config.toml
d_mlp = 448
vocab_size = 1667
activation = "geglu"
norm_place = "pre"
bias = "all"
batch_tokens = [32768, 65536, 131072, 262144]
Each number is 50 + 15 x the weight over its row's rms, rounded and kept within 0 to 99. Layers, rows and columns count from 0. The size before them is the row's rms in percent of the matrix's.

# up: layer 3 MLP up, 448x128, rms 0.0781, rows 50-56, columns 64-127
# down: layer 3 MLP down (transposed), 448x128, rms 0.0801, rows 50-56, columns 64-127
# gate: layer 3 MLP gate, 448x128, rms 0.0829, rows 51-57, columns 64-127
up50 118:54 70 47 36 31 62 34 59 71 47 39 49 31 55 38 32 49 42 52 64 56 55 68 36 44 66 51 61 47 59 67 50 48 43 41 48 45 60 37 53 65 74 78 48 58 46 91 27 56 85 82 62 55 63 57 47 71 60 58 25 24 44 58 42
down50 105:47 50 53 51 69 66 46 55 58 44 52 75 48 60 64 49 71 59 32 48 53 15 54 59 46 27 63 51 33 55 31 48 52 90 60 51 58 48 64 25 54 37 19 52 39 61 44 51 38 36 59 47 60 41 70 72 66 60 39 51 68 65 45 60
gate51 110:76 56 49 36 40 53 85 52 57 41 50 36 31 63 51 48 36 61 14 45 45 57 60 75 51 77 58 48 53 47 35 82 68 51 45 46 67 20 31 31 80 55 63 42 56 28 24 44 43 80 52 39 58 54 61 38 41 70 21 35 33 22 49 53
up51 106:60 55 49 38 38 74 41 55 50 33 42 67 39 48 79 20 39 25 54 58 55 51 38 47 39 39 74 55 47 40 53 58 52 58 03 53 47 38 45 59 81 75 57 53 89 22 51 44 83 57 54 58 29 50 73 55 49 58 29 51 70 34 50 51
down51 108:52 31 48 45 28 46 53 11 44 47 57 35 49 64 37 41 47 54 69 62 69 41 30 59 30 50 60 48 75 58 51 71 38 67 27 51 41 57 80 52 33 29 51 62 46 64 78 33 73 58 53 46 52 65 60 63 13 36 67 60 65 72 48 41
gate52 094:27 52 19 78 48 52 56 55 30 30 69 32 57 69 48 52 63 60 58 22 40 61 55 54 55 71 54 33 39 63 44 32 20 67 86 48 53 34 58 57 60 41 94 21 46 51 41 62 37 47 43 51 56 32 40 58 63 22 43 36 39 16 29 47
up52 095:60 64 76 68 30 41 59 61 59 50 58 62 49 23 75 55 27 42 31 44 71 51 24 56 48 63 28 48 36 64 46 46 48 31 22 76 50 47 27 40 44 74 53 38 72 50 52 70 77 50 36 48 37 66 58 50 39 53 62 61 80 52 44 66
down52 100:41 46 56 72 52 51 54 57 62 34 41 54 34 63 48 45 55 64 28 57 68 62 51 26 52 13 47 65 41 67 21 58 60 63 48 50 61 32 11 42 37 51 48 35 46 70 55 62 75 69 28 71 50 68 65 60 77 50 15 35 46 36 56 62
gate53 105:32 32 19 47 65 60 57 34 47 81 40 25 51 47 67 54 44 56 69 47 51 47 60 37 57 59 39 42 36 24 41 35 71 47 93 41 76 49 41 50 73 51 43 52 66 40 53 38 74 41 57 26 52 62 45 45 40 71 60 26 43 61 73 44
up53 099:37 46 50 45 47 69 69 45 61 60 72 51 35 86 40 65 56 30 60 48 07 50 57 58 48 34 56 09 38 51 35 53 69 57 55 47 74 38 02 47 66 52 32 49 55 61 53 30 56 23 54 40 44 45 41 62 55 60 60 29 43 40 36 66
down53 102:50 83 50 69 49 78 46 30 75 67 60 65 68 62 03 62 44 57 51 43 60 54 39 44 32 55 54 53 39 48 62 64 51 73 38 71 57 52 62 53 59 85 58 43 62 60 77 47 47 25 63 77 73 62 67 55 47 64 35 76 70 43 59 33
gate54 094:60 28 55 66 55 44 62 28 73 56 29 33 65 46 51 53 62 42 54 39 39 14 45 42 00 29 38 53 39 67 34 54 54 82 55 59 50 40 53 48 24 49 28 53 41 45 42 67 74 25 41 27 79 51 50 21 40 67 45 74 17 58 40 46
up54 082:45 45 48 66 44 39 54 73 58 39 46 34 36 53 84 39 44 33 47 19 45 47 54 64 31 53 24 42 82 55 47 59 74 63 81 23 39 53 35 78 45 44 47 26 62 67 50 63 57 43 42 57 67 63 35 39 35 40 32 77 41 54 45 30
down54 093:68 55 44 54 54 40 26 73 34 60 35 35 28 71 63 48 45 29 37 22 32 68 47 63 61 61 61 39 69 39 66 51 52 38 43 22 56 51 62 61 55 53 59 41 61 31 40 56 54 66 58 48 31 33 13 64 35 69 50 52 56 37 59 46
gate55 103:50 71 56 50 46 43 52 48 69 40 30 30 52 59 86 34 45 40 72 52 48 71 46 33 34 52 56 62 68 60 39 21 15 22 50 61 14 63 69 44 35 38 68 46 54 62 45 24 48 57 64 58 50 71 36 49 63 51 74 76 60 44 56 44
up55 099:35 75 43 47 42 22 56 33 58 27 53 37 58 56 22 34 56 69 68 60 24 57 07 67 38 66 73 38 42 34 47 52 48 41 42 42 52 57 72 43 58 46 63 56 76 48 53 60 57 83 32 44 63 31 31 76 52 39 37 34 51 67 48 65
down55 101:30 69 79 55 51 52 40 24 48 51 55 24 29 24 29 31 52 71 49 71 41 26 62 57 40 57 22 40 63 55 30 55 64 40 48 41 64 64 61 66 39 46 80 47 41 45 70 64 49 64 41 70 50 82 55 71 55 67 47 56 48 68 52 42
gate56 096:45 50 43 33 80 61 42 41 52 56 44 59 64 53 38 63 60 29 64 33 55 77 55 67 34 57 46 25 47 62 71 43 36 31 65 60 47 38 56 54 51 31 35 32 59 43 40 21 47 26 46 43 46 62 34 62 63 51 73 36 58 66 41 68
up56 093:43 54 67 33 48 55 34 36 27 51 49 30 59 65 40 53 35 72 41 64 48 41 20 48 49 28 63 33 53 54 31 49 24 38 37 40 36 42 56 64 65 41 37 60 27 65 30 58 53 64 41 27 58 47 53 49 77 27 57 37 42 43 72 54
down56 097:56 53 53 70 64 51 52 55 60 23 44 37 47 79 36 37 44 52 25 60 63 40 69 52 64 54 76 50 27 75 56 33 11 69 69 51 67 62 35 40 54 56 41 37 55 83 56 64 99 41 47 61 55 45 56 62 35 43 43 50 57 52 51 60
gate57 106:37 54 50 59 59 13 53 34 75 50 78 61 45 70 29 76 66 48 47 36 60 45 25 57 51 32 40 53 54 52 44 39 84 74 83 53 55 36 49 42 56 39 31 39 59 65 56 47 16 43 38 51 72 40 75 41 41 34 42 55 34 48 64 55